Each number is 500 + 40 x the weight over its row's rms, rounded and kept within 0 to 999. Layers, rows and columns count from 0. Numbers have three digits each. The size before them is the row's rms in percent of the matrix's.

# down: layer 8 MLP down (transposed), 512x192, rms 0.178, rows 277-362, columns 96-143
# gate: layer 8 MLP gate, 512x192, rms 0.187, rows 278-363, columns 96-143
# up: layer 8 MLP up, 512x192, rms 0.191, rows 278-362, columns 96-143
down277 102:514497505490448435545471508438477478544484514499478507460615471488518463417534596501499451422420490508490476572551514520467588520472492492586481
gate278 102:523449406411530482488513526577544553524461544418466474425568512530572483517555548493487534525486526450448432454475476446493535501507451475519430
up278 106:521475522416510566519555407469440465446504463454514475529506456566479510483524497443509476449494485544452498485473496572479591558451472528495524
down278 106:504556488486533486544529525579506485445469584493498385547547462494464504535453512543506410569490529529462419565430463477491548452505515444543581
gate279 105:548447491471408442443464465478479505492511551495453508483535540515489542452501490461509483494444523515500560526499528420449459608500449510449489
up279 098:537483520492537505485441459481489477441518593491568517437490477505508535543527526401486607488479482496511482476554555506464452545528539482521488
down279 111:570496498491458502556513431522465474460519559517458592504515467558489532500525466447545480474407488564448486474463527474418570515518527525530506
gate280 100:488534408472512520493535504530544550536507511494483588506456517571523515460473442506531465419497466462565537538540446411516519520490416517470506
up280 101:498462479457497504589469546484515429527472490529471537491530535455476453448484539579482459546515462462522533430634523546450480515483499494544520
down280 098:531511488502536517422544512533461551483498502504530562490524506456456494543464490439573561460561524529482591511537503507522503515431515486538473
gate281 095:547481540411542552476482481447478420509476465513429449551492493451504575504431518493489538475459530519523470538450515541542442500579508511500547
up281 096:495505530535492444452560509490492540575511531498535549536519583524454537474550463551505463554483505520523530557544524464447577425449553577508490
down281 102:473544480482473491480494481513538552448502516513527459476516593421490475472450473470520474378479492505444519558476510439393539505476525521493476
gate282 107:515503524522532435567468531517455432471504513529445501496532495536551546516582483569473430481447447513458446548394523514488544528530564494517511
up282 108:493545473465496463451515399452467491517455525479523539520480503503526514503527494504524488440492580481551507492514484475542537431565467604516475
down282 102:506542447480447485474483492524518501534529499475494542560518519472592498460488518573521547505491501592494501530495413536531502456524510477516464
gate283 104:527492480525562513515445503483461534474490422527488536528507467482468577490565525561470535483517487502524408512529465515477526435525458518533519
up283 104:505488488460409516549529474463484546568563553475543424512489514437528559486467503477444512496502529436481510489504473498515526433515436400518438
down283 101:540526463440471611469531542491529485494453485456464539503505458566502458532543494490485577427544490467520453398467529474565461426529482454435435
gate284 095:446637488486514519474459458553577510491497508480473456526532546536458504492526514564497580470482495498473406447477524564452524525542543457559465
up284 099:488575549440490530512470523539478535513476532459510439478441564517487454440422479520527548488498485490479479515479459505571486481399497519468491
down284 106:528557547477514465551484530501448431491495506486492433507533451558518503506470410526472611493431471456532508515461487497516488491497483546520460
gate285 106:489510526452551567471538470506472526560467431475482515527494560511491495490531475446582476456478556511577511451461464534490525490511512459547513
up285 108:536542440540509493472513512585565498477461546528512546546497489515529440477517532458431501548536510456448489465508544479494493489516495531471548
down285 107:529506496548487472502540499478533509506447562529505481484533461547425462445452496572475504435512484498488499441535530433524538506512559573471486
gate286 105:477595514482526523515531488584473483523487416547549502508521490514539544465533433498541453504490547595437528554564546522524505450525428440475491
up286 106:532489518521509456555430450502532479521500420478473486600459481479502472559485510488462482535501538509471493519481508553477457572492547522514512
down286 101:530420497508572475500457444481529466540506451503465409531459550466497505524524524551507520537522595439460466541526497558537531513503483495496505
gate287 099:510524456441474460531425402557535558421531522474501512464463472530514402540538516428492474508471446472485484499559538561403478440485505571505545
up287 097:520493509473437498513603523353516463546500548630497539461549502486458517511536579494513532542514474471530473462473477516579601541520467457517513
down287 098:511554447517588549475461490537496517482554449504572517600534519476498576437485418482538533510569528473547473495518506430517517513484461482548552
gate288 097:467519548447449496510506503544457491458488483509452529449476448494526558455457429457548542507528507531462512451530442469492484509466481475446524
up288 097:530438457488494527570483523446516482520538446502473498534412451476532506458480529515451487518436549476495442483467483609556493540551500485557426
down288 101:534496496533545516563474421563533507514470475420476462482513557510534511501507497519454579469480473593531577523523471488476521521530565584541505
gate289 098:633478497538508537472446499520459444525522542553522516563492487456525543433465418483479513504536441524440604455442491547497430558446484445513507
up289 091:469474442502514564438516478538547580493523487444509438543485507432475471575421528506470429515473536574516572527422495456472430459478453494485498
down289 089:469530502559515540480480481452481483533515487471567559543517458599428520450521495556470533502481494483496480481567467503555526483481457485471507
gate290 112:517543470475511473540549441449553478457529482512531483505521533529503488565467518470534481536542438502538527539495540520425453479523504459552507
up290 099:532494530514507537433505451521526523498547465500485551456516483488485509466540422531499447474562526450507416474519530481532545531519437459543480
down290 099:465523474523493563415465454515458486471543510487482481468516518471551534489519483519464453470523529446579505482474523406506480476456475453543421
gate291 097:463474523468589507422461489515553496508567519508556546480462570495521526451506415487436474517514433468513567519533513455446435515537506490496536
up291 098:558495533489501499513438510519462465540431492540472524518491514485510503556501508466546453454432505491477468512487489435530446483462452527455459
down291 099:520525520441517515521467514568562444419528467482474456512551520547494543494458548500579540483458528541473532469471521451492472509489441577465504
gate292 095:471455518516455490517428540527559508445358539525483460515544514572479468460492405528514519491438479499549554458436538487502519494501514504438431
up292 092:478456433518475533485474540471519512523479521530504516501513435423550523517554554490523523516547404488542521538530537493528576422573412559504531
down292 099:492573488474481561526526534535450431477571533474510440495503501597456458471524461470548477495485495536513514439562523544504445493514548566585514
gate293 093:528478528467514470488484455451510537482491509551535484470492536459498507475553472455506507485520513477573506549459511486516528556561451570463571
up293 098:537491534528506483549531504514509569493485479525494493555460506530520531439528510515518511527485511514472554526470494455558523550481432595522520
down293 102:539502497488532474561520563472499464501504445440538441527489537445547498507528511417487496536493519421557495542574590514473520504506518438510528
gate294 099:456456528474514477470509482552571584449463456527553477503474519601495558531537506494525532478530544506437508579471460568468472459535428517554546
up294 100:457511539504510551522475483593552564472535444531586468467503496573451449550501477471538494475554522466475493577458483490581458489517531523523475
down294 102:567440488554549507439472561482543488512483535511475492470485567546558470528544477508500425488543553457491477414557558481529501502443522423545466
gate295 100:546485505436475502496463465452499518555499432497398510411470504561465483511534419597485468445538568500515439453526486487551567462506470504559550
up295 108:493478483508448514467561428505527486444504461557475499491528467537445539545465534456444512534516453493538541513493469528467531480513549550560495
down295 102:412465512491556515504475471472540486439483581512457547518459517511451450554482541473473433422519509539473487526492549508488554553388565487417490
gate296 094:470552508455485468438593502482510492540511475484550522426424473491436504539557500455484454509532554484450532449473581552511532467515555566517486
up296 100:562521440474475554558474538556519578499478495481437509505510553526426563576555429447524409414447491466486536518465558491514508464531566446552537
down296 097:493510537465534512529538536475551424489569583521542511487540474601547449437463423450458489533514479569507476527532525529509517495494512563535522
gate297 104:472482485452416530518533537540534493533486498624485489501493539513483536466451579526527467462500495507477534458406425530455465526444500483522461
up297 101:482492486422517501449490486489499485493491529499521481473509488469473498470493530470434481487511463504489511454454432449439512449503447553524511
down297 101:559532503534518528539527422569550528573452444474496480465579489532516495548502460480461525560508533578484540552527539521476539528488533553500495
gate298 101:459470547445532501491418440439450518483490399478524432600478522492500516508495500485529452498490470644394488534538525527564438494483560484537517
up298 101:476495485432442465517501518529481469525454496428446514527445488436461501483524504478507453527532444454486466557541518556549520548509487596522532
down298 102:509482530418508560456501517530479485484512509422458426489488446417499487560549504527466385527466570558507477501501492442541501525475505495596473
gate299 097:494456530488499485444412505510485496490518489424542504457522492512523465557541465520458514488448478564504531515516481473428485589494509539474475
up299 096:499563489522479557488473517473471479512472502503569491541507479536485520572530474530553519464470515537424502522534413566495463552522499496431501
down299 099:501495461517484482481461426420484526464510530542534471548481523477486496513449513554515505484514449550483510493547534572478453471465491536377447
gate300 096:552418590481457560499486478542517529555509485509493520480466569556520475443440508467520507503471547462530462496442514548494459493484479525427483
up300 095:558543520492562441493501591498498513469529474478515485532480522519511507515506460405485508500497481610507517494489528452559526539506535533453441
down300 094:539450459420483560526494475472519497526466481528550548509507572455559501478446556507517545485582526456520525570519565499487438505510463493557481
gate301 102:498493486554539485566530477490474450488427454443485563505568503493435542491523542469526433567510541552517501452526492486446521524554564467503548
up301 103:540500454562552451512524419545510506485450496469498471482564535482487522548476497506537531513550503590467440476484463546536474425536500530530512
down301 106:564468489558477469431449532483433486436504514503562428501517538554534573478499508539480563581511502504506534439523451464479503438469495416443513
gate302 092:497410476437435552500570528494490493503527506481452524467492485503546505526497555534484563507487519490458583537531502551495502511488396507475492
up302 111:477476542461489470513475398514517535482500499554397527466426564468480537521518509540511524420481516484424483465510469524449495464468509509530480
down302 106:485509497560458400535499570536507479440423477463505509478531546497474564485473430476442505492486492468485500490507488510518438556517513535468494
gate303 100:509476459438526510540465539421538580487463513494562569486429416533478463519475529455517512537455546523461506546478523443506448551511558478401487
up303 098:539546542524477537544434493475481484449454512449551490493551521497505435501508422487458427602508485516428502583580511475517528563497560505463520
down303 100:447528550433527434449475517572448531506539479496499538483497555484437526475494488484508467575487472519486478539493538451492458524466478473514534
gate304 102:483472440548486573537472532456466513515444551511452555541487419474543528486569463486478545509496574524506585504470455492530473530514499505483467
up304 102:454457528530496592476519399541459438525465513520499469546525453529434477470496459514523551488510438520517513494533516473541473432446483506477519
down304 103:529486524390567470455559482496531513457499468489491481570529504492464457532535555474579434514391469499466531499476511483526459455497479496438474
gate305 098:537483568486475472571506512481515523474470536484512470501502447548483532547495522577498502498418461516492551566553600524535466435559509559511481
up305 096:576464549495531524536496518500544592560507501532483565480506502475467505438539507472500479554574488479514399507524457510485503555457550560484480
down305 101:516529508478523516501466534514470443487489535490531470538527525463485454487530534556527499439491501489485485501487462451413474484549536504468476
gate306 099:515525604535453466467515499470500502494483564455465459539534481549561446400487503549473512507462537500556483553484504505493505450524427441394482
up306 098:500493524476476533495475485474514535557489461502450426483563488575554511496500464550433512514524564546508363514437513551483506511508463487488506
down306 099:506511469466483426452538516559492487518485476511452494471572518441460516467506432480510557513517462481531550544472513464535476534518519425475504
gate307 092:489451561502437539493436513501452496589494562579454499466489526475533536481507468542485506495505490497437519477430529533521497534507464504526447
up307 102:444590576461516510508519468484480508489478439437518511502536526485439508508441472524547473475439519490502466455500474493561519614488535497523458
down307 099:495409534476516416487451497485501536537520617560541504464510448529546556505508473446491508575553569523561562492511429535536540471496463493551528
gate308 097:452453563480493491516493549538522443538422549522482485478439495551516507504416476504537541526523499461487500510531533510505474458514463516535509
up308 099:501552406524542414574434458542477487567543499487438520468453425539602503512498400542505467526453511500483480517527499544542527507511471505505457
down308 092:528447496453511513544517489515551416492492491485544529579516517412385456519469450473563535490526480554518544502526540478475496473474490533553518
gate309 100:569506475574469502504471482489480569518507512494479550476504470554476561501496439503430507512574548540522465491554451514464510490494392465538495
up309 104:546495475497537432536536508464449522475563500443482500468474461527586504486472565537577517448426541559452483497519501593541445502531513483462521
down309 101:489493542513510587573539551475508437549525490521556465466475528472495553467580546498471535504469465467516521535479543532550473433512560581482554
gate310 104:551506470557496531462512398494534459552467524568540508468496536579538483559502492453526498504515495441449476492438541473497540480498446497450457
up310 099:511544514548533489493552494516552513517539499507479534483556537484477489477477515542502483528483515439491423441493580456512469573432451495534524
down310 101:586522464513517506471499509458520517507512427514463493506525538485553500502486438453457500494512431458460434453507465506476477478582436497483537
gate311 096:455513515466475537531514554487541531399515558526521480515477542537559509573451550525469427481519561449505475605525569501519500440486485482498441
up311 096:489477509481430482550573561536503479500465567423404428513477497551512556493510464447503548493472543478532566453511512504543490527525566420503542
down311 093:449448499548514521396466486502492488470474492465491436534524566491592522553501535474505525548555449466567470409525493423481462526475477527517430
gate312 101:445521568530573489505555469546504493524509538503571510494549476451498482407513492454426477488465557464585541541400526477431511487541533511556520
up312 098:520496500542480459453481626419500530395511522575567469446533448554427513487477526560508489532408522533465564551477530411518515446447434486500520
down312 097:450543445533530485485516456528545518491487448465494501593481479454574514553500597537497564485552499475549497414542483503545484580500517518557508
gate313 101:532482515495385535463506593516484524431505545484519446493500501558559537569499471491476502499479467520495543438515520466503509490545447474508527
up313 100:509519462516561568563504503525539495531504508572475480423496541505490451485579504552431577422454523407501516502498551470505539488503501529484530
down313 100:506527490503525547439564562453457425426460405469518508486517463542502467447498506505495520555484534518442538493562487528555518562579474424465534
gate314 103:541553449459465505520556537522512448551469467476499453502517509573482468539505433533529532535529499509483514464520514515494510471463511463462487
up314 105:437577473522539481479520480491478416485533523499534508555587535493442513491430562483515556484521509528578511509486545518486513493530494495500497
down314 105:478513475500511538472536484477520528564541539498462392531442518524546460519466421593510448545516565480491497477502545452471516474422484502487446
gate315 102:529465509446442464487516487467445485496461489538493504649493553496492531543531539527446549463464466535589538469477570546460469476510505473435526
up315 098:456541467465533478540599536527524487497566479477553464549479561456478541536488547478503505435498489500508506500474441508478503445602519539466470
down315 097:441509522468466518466463513509521492572487437506442440463565443493482456540468562473516506471501512581493471469522483532509451504546552510486527
gate316 098:502507523502470498453526548571466476463572459510488458555514397514541500560493453514508418463552517557484564486458515570494494501463495537524505
up316 102:566398465482459485490495524523533448465487525542543557485467536447496483555535538473516421557469478443517573450456495574553495460521518454491486
down316 097:475555495463599510546471536412477448510492527528506470531542583491553420487493489483513499485431529475450497475424527533534408500499456480503524
gate317 100:461499452487527493496473486490545547476425509538507444463494533509552486498532555450426497526454506534503545489454575477463457477529470569547537
up317 103:479524455549513441560449510489496452476515462526475582502561486603436466445503527475498471544621470507480506495560534486486489446502542532567496
down317 100:544462573477417503488454454487478510401484585525514562492438514531470507446504480499519576471536487426451555493476563479425514558434522498487565
gate318 095:459512474491541416575535499450545535503482459495475443554474509485539493448479483491467458459523586470498421569578518476484484453525504477506510
up318 098:546570513454537494476501445567523475504541520473574531542453479492484534468537522481494458479513456519496465464472483445515431585444483482528454
down318 099:583495487515448459517544473531438501536578464498530427519514469462551561528496501462581464469423507440519497515458588533481490437546563471485441
gate319 097:548492483529542452516444507568446549519555435433572458488520500519535550500555449506499497531498507533438494517406551483403499550480522512464460
up319 100:597494524529462546431454425559558548476450463484534529507492505500495501491488495476541509475497435471477562570581514445486456460486513517459483
down319 090:533463535529492550483544582501528565497486534501507539462533524518480527523483497476475483535388520439403417490533472517470389521550454514469541
gate320 101:482529550515508500535500519536477495485474485596500491473544446536486424490510447561528524553436549470513464496455546523568534434529529493532443
up320 107:542503494450534510557489518433490451528479516516542486520576514559477467493513504560529549584497436515485549539524468522550534529472498516514520
down320 096:500509393506547501514574434422535517528472487455459486516446492505535446518510498459443480452503608506520466539552561415552568475526459512595503
gate321 090:519509498505512541510533452524452527531484490563508543475520482539500447452536527590504526525500460445478472532477462431510542495464426499474513
up321 097:471508551471498524481453502544503524497490460483541555463535490466476492519443514478539482496527489512489544425575524511431517573460391498543477
down321 095:491439517591567521519545524494513511444524480510510502454505554481544567541410465543427553466493475491474489519453514495516511489473468518494530
gate322 092:468479472491532520433554551528568522522450510515494491556508452504495531485534496515443524466471409508496509489539497563489603443508441547540543
up322 104:502495536556594514502549546506495517567469526445487424493558438471465523481469481486433469484553567502488452504535470468463501521548520479536485
down322 102:499521597551548428517505547453481489501471507537516586514489457439531526532500544480490505416456429503525466576401490511474530572483458445467493
gate323 103:518455509459497558541475505458481433560445553592489535603528525517531467489564524479497481508518447498500484466488507459509554474426533500581486
up323 105:490538526544550541550439518467480560460569428496533473399508510389511567553490457518481541491482463508533494500520496517531466555544507466518515
down323 109:496590502550481533494516496547491450451472504533551497441561435550548538479455482558542419488463501488480469470540565498486521520426499494524505
gate324 100:467485467561528436534457456493489494463477544492481518516510481564503497428440481512584509510478568552551393531571527530490545482531416524486442
up324 101:513502564560457524498460505478560435587462493526495537496530497544475456521457517533468538483437552428541414503429496488460569537553477531578459
down324 099:515460584506466506460455458491457525522497494580451477464562564505495486439450516458500515515616562572483495523532488446496546468463466528584487
gate325 101:472537512526531553575503451468496492512427515542471533551503505482420480508532466412539418604568473465463446475481516515596458545430480553472480
up325 099:465459478526486465497531513394489468501507447505543521504516499455512532478457536506493537453483445494521442449473446450526514496531553466555487
down325 096:412465522498542482524449509485542452507518465476466483509525459462458531501447511522424567448496549545437564508488523523471551508427514480499543
gate326 104:480573565556483528601489509534584477498480475470511488482527457489519516439474458502545452570495580470433541451511527490528499539494491465506485
up326 095:472496472472477559478486586478515503467494503464497556449480524545439500469511511519500437421492452539460565530493464512492495537473443478444509
down326 080:459502517425486492379514455450491488550524470491517492486533484539522499519470542507468522544513479433533455570492525544524502548524565516481540
gate327 092:440477505487516487505470492468465492557504538564534515620510491469498595491484444515462464539563464517472479553496535516518546512483401498452473
up327 098:499499466493473528529475472470472467529545570560495549476557464446503527480455548522517567511533457540499493584540540567538427447615523608497467
down327 100:560449446492523523440481440502519484532430514493548422485458474558443436473489557568543516454502510496477488486455522442513493514470569559510475
gate328 102:545446511438478514502444546496415448575560508485477475518544533487519472532496448519512494500436459567553502527446531468508506471511517517578418
up328 104:546428438500447487602419525465504435569538517472429470536494461516507518540483483467472443495573452478589479519495516491454502465510470463509488
down328 099:485600554476536500512523484455558510493515476489509589512458454557492480486467457511445477538513510437426504482543520478518502488503498511455518
gate329 101:535464514419433469508519526463494531455548381478500527560564463500525525535492434488491557536502558501451512478533451536499437520475490498563512
up329 099:491497459458471465484438490434481543488490503556512465515493496558515557538524478483434541564527537514493427527457519537577500510522578548549535
down329 096:428505526538459457491464516490567499468434516453489389502468517475490554480553551482462550477500531445466518431452589606510536512416487470484516
gate330 095:519538533461518499497547565460507488481555543547542486534469492525461504521454463476507525449488514523519558475420507492555554483480449530510473
up330 099:521528473464472481511495500540499476494433529479507504456494442505545430502523475521484405516506464460428406510482491565482428489508523521497453
down330 096:471515517494475506462496607546511457547493454478509537559532465466509456524527412550544533491408496607496455465513374519474519511499518482491490
gate331 097:506487491527490485492504593540407518529489577442435454480474441494479461537508441542548514478451501518513417496484472453437559546564498482437550
up331 102:524482577484472498424503485470517540463498500509518596468545509522527576521540464525564529530516484576470453558512567489543433579420432485534466
down331 098:557519461461489594527526454567515527502577529456438422521454413482421528492507503486477577522488498478546583465480630491501542512478476562560525
gate332 098:499490559516464529575573503556466488565514489465510434519503468574497518496494498513424492477424546518504535486540465443490507506488496444503500
up332 098:461537490522562555521504473535538516481521504475445492445499462519529404542495520524561549474540462508463481529502465492464464512504497504549513
down332 098:580564474564533483482494526480492524463460505496472528398414536537527473486473397484511469528518512528494522495511509550556429487527497517508529
gate333 108:517468524526417435459545577495502525534498508504461430427450436523594530451460511511491567534547484497477388520531485498479498568495482527575490
up333 103:528547483518496551485531468479438485545488531441490511454457463460535514536549553457384518487538545521408567495472540458489462458500482553505525
down333 096:487480522490575533523477491511498475517515478455557516527509542479452414487480527495485544451460486522456470490494447543541518513504458531493562
gate334 099:491461524439477498462525480511486539492488473485466557498476533476405546552468452567557481517516506510488530578482547489427465552443447529472536
up334 100:503506456487597537519508432434502563479498547508473498495515494451574419506554525479541543473547536495503482518458460528563503476480498459474458
down334 096:498554509437425518518428592546416529528477540449554486502494533511474576456539464533474398474460497463472522520479442475504478494467580478510537
gate335 102:560509558462534492480531500528519529463506549495500463528499472568501535524435427525456470550528446568519493505473490494533510506510479548447494
up335 104:456473441541500498467489475510549521509452460515518545521511547533412481487486485442559538502598502493502488475502498533454518479474464541570457
down335 103:511506476428439489589515443469433498547460495488524495622519455498473496566416559417425492486523563427497544498477467550473471531426546466596485
gate336 095:604465451480470509520508440484509479570531463494496517581483485535506478501502513463508516543568425541526580532502448512603473538554530527427511
up336 093:544517580485418604512502485450516507533442525575569475443527491546528548508457487489459499530485454535514521506500477526577538514517497477523482
down336 098:461523556569537507538499531508419506473534523525503453450537472429496518462448495538499437533559506519548470491533532479427493419475560547480565
gate337 097:415517508434530513519548485524550426480477489549502525512513442461497481492463493508486477499515403451452465493410460493457550460448502566534444
up337 103:563447485524482539509462478462492560372476526530456506501499456494455474446514497461486538595520465457507476546519541492532425559440466549494475
down337 099:492471526479504525467494504482443509504503467568463534510459481506467483472440496469491418511515472518533587505427505540527497487464508518491588
gate338 096:511504464466475483476555461461503417495498530457519464549448470511547524497500495510517515517547428522537501542511433524519452478581412454429483
up338 088:492447565452523493516398530464549451502524415497502546503529533520530489494547469492502484507492567517497535474489506553408478478492545551596449
down338 093:477533537516468476466571409534511505456492482483500479501544515489503564459424487453508522535480503487462411462437494406536552504572615488532500
gate339 101:486497454496507491515467495567475472521491515530485477506523464548444534501618496487490473475532480515541437446498550510510529581511520483498564
up339 094:589436536519509544476518476473497511485531568498488479521509529495453456532480525496522468517475509505468499480556366547474445476530492559497543
down339 095:511471450455510530514536591569500496493452472520477470500533545501463495504535525524430474481435478550503505527472502445492511513579484451415572
gate340 099:394427584505494520476521494557494549484447529515544565428460463506549550477487510521532521553571430420485516464504504540532516462505484472484423
up340 104:507509505428471560496479457550561463494487526540496517477535450534522615493506393576528401482529475499538466446518498576456538518555533500543403
down340 101:493513526455491493539489513520515452519481548569491440502514471587528504464472537534462600450503459467476440487598555527546532518579418546458503
gate341 106:546477456361473527456606505509509461442449529436534525463520509444488468484505433502493510535476574514536498500512562534477470500487485494580509
up341 094:482508494438407449537469576534543448461449564529537552395404444479505485519535509541482456520438491446526555538529567425411534537524512484558493
down341 103:542562432513484443432467548515432550432526521480532471527549534473564503440476574446562520514504494483581477522518489524487537501528522528459478
gate342 093:513539522545461516496529459533423441444493571584509447583507533476543533558483464500465499532510535484531529533512405563497448481569432558524510
up342 093:470512467464469565486570463495489412507568438496430506480550529461468506508489553543496497478453501558616528464542504526512429475491423444481419
down342 094:480477526503534491514500582549555547481506472508517520425398404464500460464489453490536500487543492475487432471536496467401489490488513547446547
gate343 102:454450545566506600477533439470566488500507459518540468550487533494576486510553523450505552492524513547515528494565476509535515476529446447500483
up343 096:544514542445480520429497496513484458539487490490494486396484450503457527562517566527487502542499504504534471478569545572522516417528451469463537
down343 095:410536499497506564449515442526515452487459531572457565456492485496597513530440524461524511558481562515504517466502496496493515539529520530555518
gate344 098:507527509543515520525465476533550440549478542446567443451496569520524582553448499557407491555492563509518507564484452509527457473491516477575521
up344 088:449508556536567415544546493578590524515461473455526526476557460464479540487489549465564511483508481566582521515448515476514528493448553496454457
down344 093:532454510549458514518463470447409498447517482502451445529418477556520449502526486523549544483519481512499493474519515467495564457460474501473489
gate345 101:488520556483481478551522522521452468487601453540464515502412504528475488460482471506450491468458539484480530527497493554512550557505490573464427
up345 098:521597494469499499519447530533439480516530482532467444534466509509523507569546462541476526496441490520585570524484510524533480503511508580465441
down345 091:558475454521499475342481497508577490502571502528574551549471498439496545483476475455488490525592500561483509523504474486476493519508468530562526
gate346 100:507467587449569485476483499509561529494425470569409557510450462485465528465487486420444486491515494477519630505565439518494621534561506477499492
up346 106:542469509505515466520472494478513494483531402451517511512499498551452482500517550472544518426518504500514495466469496511513488511515532453497457
down346 103:483481463482441489545508496482516473516503451451486444531455452476454537498547547510462506502532508548475509530545499536491473506507517492532461
gate347 099:491519542533466529491479401561573537545554534558556585568509409592512475567569489514498542550521508529477486474506496499441451551474502469516505
up347 104:545449437425445574455483571476507468432505439488484432501533568466548429471502498428504389511480442448538572477544434499489485532497562475451472
down347 105:482505476471528527503517559487459522457528525492512522522532410541456493427509497551515484505464488502499476583431473484469552487519548480527505
gate348 094:475531451470580519526530505499494559396492447527494536513428484519500513471483517526460455480448535466508412533461522482445464497399476508513511
up348 098:587428423522519495561534537522485482566481481540446497573514511474516457529472473575582493479488508538498495418539534514484538516494546535490439
down348 098:541435540487505539522439499508522524533438504538563452539547456525450528578502557492549494556505418537522504444533527459490541471485497446545535
gate349 105:603471521475484502502559470578516493432515446540441502452483517512535480468466500435547518500520508455519535493523592545560571462527450505503519
up349 102:542535517472542495510545495507517432570487517466446523519463491477497519557558452550481520459608497547467473470566494512567514478511544537553391
down349 098:451481427478533499407487492493439609447557564507550536533489473491518474497545496475511505416425516519519482488489511457511468495489440491487497
gate350 104:397476488537493553544503440520487473528499495510522492473520499548510509567527525529513591553470474579527529459519510504503537539541434518432472
up350 103:489520514524477542442455519506534483487485489477550466488584491539537463543446507441528475485544465548481536505418507454451443489474485505508498
down350 099:494462537533547441529446438568543489518411508505501507541578485420533480535457499566500548486493493485491511593545517541510523553466531422539483
gate351 098:476491579534489530479494458488551447499487517508485522430491450518567472430454528480559545518523428483500572508436552550485466436423481501461513
up351 102:540531555539482418429481461469490501486508447529583505539495474520498454514450475509495479536504493474508466523493526551514487498447550539479495
down351 103:490478475479485433576445530521483476507518416506536521508536480512523462495520553482534511506452478515533454442501562543494559492512497498491543
gate352 089:473412500523513522488493537514474520481487490431512486523525466532498477421593445353499486497455528504518523477512513553446517560501461536489490
up352 089:476463500527533545546578508531502541530520484491540475507483473459485481528522467420439520453466590492509477459468455499467469473462514527530517
down352 097:527555491518442469560484436454502501510518515363507462434460466525514457529539460471473514484440507484528534490515499464548481490495446521486463
gate353 100:508468476505447580543536445486506493505569564522519435503465561501516507503507494455449499486520503504520550475567543490495466539467411486468512
up353 096:544452552486569502546505564492445447579486547470527521431567557472502530493492482537577484521548454558557512484531471465539450494386532503495529
down353 101:508504399533465561543518553480507512454511488526508440559499550534463450533464517390525499572514470399518494518511498510425531506542472487509471
gate354 106:531489475480438477537481439441562459522502552522515489506572442507481506503469465483516425484538432471556522491510473552491492435635513615481525
up354 102:518415568494559499471511550492476476513472409557465508518487495461488532457572532525468501475514533469469462474564470493498465491442543433549481
down354 098:534462567435544532497473487498524542503500507505434456518508532489533450458471487496460531554485488525486520554518482457577576453507520512523578
gate355 095:491440515470498490514426422499516566428528510520512575493487535461540604475462463460527427492490498518423494492489496524463460525473517543512505
up355 093:479462500422495499531482515520470470523502422384464499510493499508504548530512537556480581492526472454508538514455540495500464451534459510501570
down355 098:514487538538532434510504449483493552521483410501473495506533496452520517498556495499475451517458480514491474571488495556489489604461522515506474
gate356 097:474463544477472562479504554489522580554534448555478510444525484597574448501491503510478516516518461495518539474480436481508523505530502513554519
up356 103:529493472554484532560527511555541467495493511477529468456503473484452497499508505437446496542483446559520419495517486433480479521421541472469401
down356 095:429519565478485530528541512492512453494461530538537513531518494509480570497518466494520497498606535441524569491453539526485540514500527503491513
gate357 089:464490549537482478453519425480491484498495524515517533507455494530548498477563547530471511470512461568502453499486509507466447499473463538442538
up357 090:533528490423507533587447538485474421542499441472464533554493515422459556559533499461596552506512468523482540489503565467448481533500547513545505
down357 090:466453537528475467522510507494487476459545520494485560490505484524461433599515454486467545479505552450519495535515566462467491475522451585454444
gate358 100:525536508492499521509452489394419407472518493480544491464431507526470428533456471457445504588531499483514543489478528549518446542537514525455521
up358 103:602542498491571478500466502510471520467551480481513432483539503476497458556446503476529479577442544436477560429517447551477426459529455482500410
down358 102:461510484538566499462475545510550499523486525452590532486585543520541431536467467485442442466532523523516526547544553552533517533561460423527419
gate359 096:392485536598444530505521471575521569515432504482485522454430485486467515453506495515433530525495475522506481486519490467454490489535490470509532
up359 105:509497464542490498451493473531497503499569576508523520478518529482520469493442470439518479560552472514579528459508507535594508474506593501469439
down359 102:554583466474490438454582408461529490568492533561504563517466523566480507514436519517507500563514519468480477539456458534554579476480565525461524
gate360 092:531566539482456512537512486451472511497463431468548440472601515464500546430461537577503438501512480478456513451506465522423514500509550529446491
up360 090:506451505566578489555518462545510489530505470469443543470489455551461528510532514468543563517428550581480514530503473482486510449519453428519540
down360 102:540471529542486568537562437487462464443465510520521502540412464460439467490589506481550570542523588587511511526528524459542541450567530462556516
gate361 102:410482487492555522464473456549546524417518504450539428500558455466517453511507525507516536555457510521531574522508472432495492547469422552536501
up361 095:473452474533435424467496458511448525464482505507448476509516483510452529496486457522480502525466551470487438504503502548556577557495540513499535
down361 095:535482493479505526502471495542508571484575493484494548495453470498485572491491449463527491439568467510472494471489505444541479506473565508486504
gate362 097:527558551499488502454512519529515545477455500496478538536478519562457524488421476532433541428518509521445493483503528529560540495464521543562506
up362 093:524528513462554467461489553519520441465465495491493508502467501516501497510488480465505533483535467506565415560471523423446512530490497530471447
down362 097:449576528505521570542504527460515513555560479495549374528501517492476502503483568496425504544468512507472457527522525453494523472525473488464564
gate363 108:482497537433428496525487497505554571483520532505503453493481509523496449532434475480478517514528490591549528564485493506503470554483508530438532